Weights of a small transformer language model: a variant of SOAP for these matrices.
Each number is 128 + 32 x the weight over its row's rms, rounded and kept within 0 to 255. Layers, rows and columns count from 0. Numbers have three digits each. The size before them is the row's rms in percent of the matrix's.

# layer 2 MLP down (transposed), 512x64, rms 0.245, rows 499-511, columns 0-63
076:022088107131158134162067169122144178144125138163147103077161136099126136104151142155071135138154137112122169102112171120116127158156101147159125063128104116142093082099073149162092106068123151
113:183102120072155172115118131126057153150160087142191184164087160138153090144142113087124127130156132154114196156101071095192113153112089168111126122126137142108086134113100139106158105129161068
091:144184104172128146093139103074097122084109073132091102108097090086164137104134158134108178120096104095087080139093132111084164158136131161097153030124131164093091083118109097127161108096098134
098:094092115136139162108134166159141163152133137166151158155088192073112033146147067160152105084154083175136093133130157151117112142107150189141170103100109114129119129149154116135104149144052163
096:072105134110130161171108125155102072102086144148088103116160067097127168115052064147146155136123183174128105120151155136083111094104170123123157167188153148119068173102140097143111102123112145
094:096091129092099083152162147170146115133098127155155116120107060088113196125216133081132066151101130130143094195096136174117133124147157087136136162118162115166136177089175106148133097129134097
110:123103121183125124183110158121176149136125122140081181128098143126072110178138132160079097127160099116155157098155199102151205116150166131130117097161152115134102126079124145087118104058063157
079:160153181070126125144126131071083125118124145098155105143124079174176139120129158130145209118146056128111172121148097156127121100124142150164095141108147124143173148169150160096150113232106099
109:129073099132181123236157198125080124136137128129146123090122135145078115119177161117139150130135146131111185110115110148149144102163121160182108123096155124149152133149119100187127166075124204
104:177173107143116105050191119165125112129113168074151125082132131156172163137149118093099100128092120116104097109144121128079118089143092162131148125158204099124143131187172156087071139111160170
076:104155094140132080141167154128079097131111131168158097168098172075132151054085110172149093160119065128069078128081123122145103180113152089146132079110147082124122093151103140132132099088150171
081:107157123170111117119144134111111108084126137132128113150092118090148139087150069189101183113136159204127174134143136156059172115112170120126132180163207137089187083111085134093123117111156137
089:152130072184120068135170132127125094139101091095051133112072101117144132125156103080158159125092110151100166180110160149105160132077096164178136178091101179144111126132107123147177122135069108
# layer 2 MLP up, 512x64, rms 0.269, rows 500-511, columns 0-63
096:097167090096142035086112176138152133098109139145088097110167095124139141122113130137128178128127178175113017128165107094090149095132169111129150108123129115132140192154161106114113132152077125
109:109149102114111175104172112151149114081104090150135142151170073132136125068201111128148085133175166176109106115103097116072120169123142102049104138122110156118143151089180109194130173152139107
098:167145143145105123129145062159103122180144114153155172124167096055118194110188144125190148163150162151137144108167121163151089149138113097097111200097123179110127149120154096167159108077122114
103:211173154151158137134097150186117106134149137114087125185070092133146143116131118088127149115059206145171117099117180136124134102145186117133175101098125124136147130095156090106104088151183111
107:125163103109149128126114067101148117110138118113110135147130174129169154151091133118123091139165161156179088151128061191098172139126093141144153168145034127147159094165186150072132117065139101
113:164080094120149125110111104099169156164126101172149136100171138073114180098121151144204139099095141134106082163046125156112138091123130161146132142095176096064117084165164131074131133144087130
095:136142164218136140145136129156166180134159106153131107132099094145155147123087073124135057187141096153126103147163128121081186181121073085086179115108129102130115095098166126132118106080147091
107:090128112165142149123182106191112128109052112146096161110113154112130096057078136088092136143174136104113137168147155126118195143123106109105158176147105104174115120075168188149151156103165165
092:178069170123136075133129133127150148094157111072121130113102192096169149100129127167152142108133144155127124137133130159049125103165225103094156122093125088134121079138141109134129101183197136
083:147146074084127076145148159123129109110142142113059145143131069101137105115096155164112073144119133158128129100161102086154131200073117103170176130126118205135165193150090128089136153172140154
092:140187152141073129130112107083119105082076126174132159160127106119105162066174086131087060170179137160136080140139111115123142170093143101102102129173126164087157097087108146151168178106140099
117:188108131154086154052098096127135161149130110129151115133124169186161071131152120105118047113124121141138118132118077157117189153143151123133070099157105067107083110104175113124156132100195137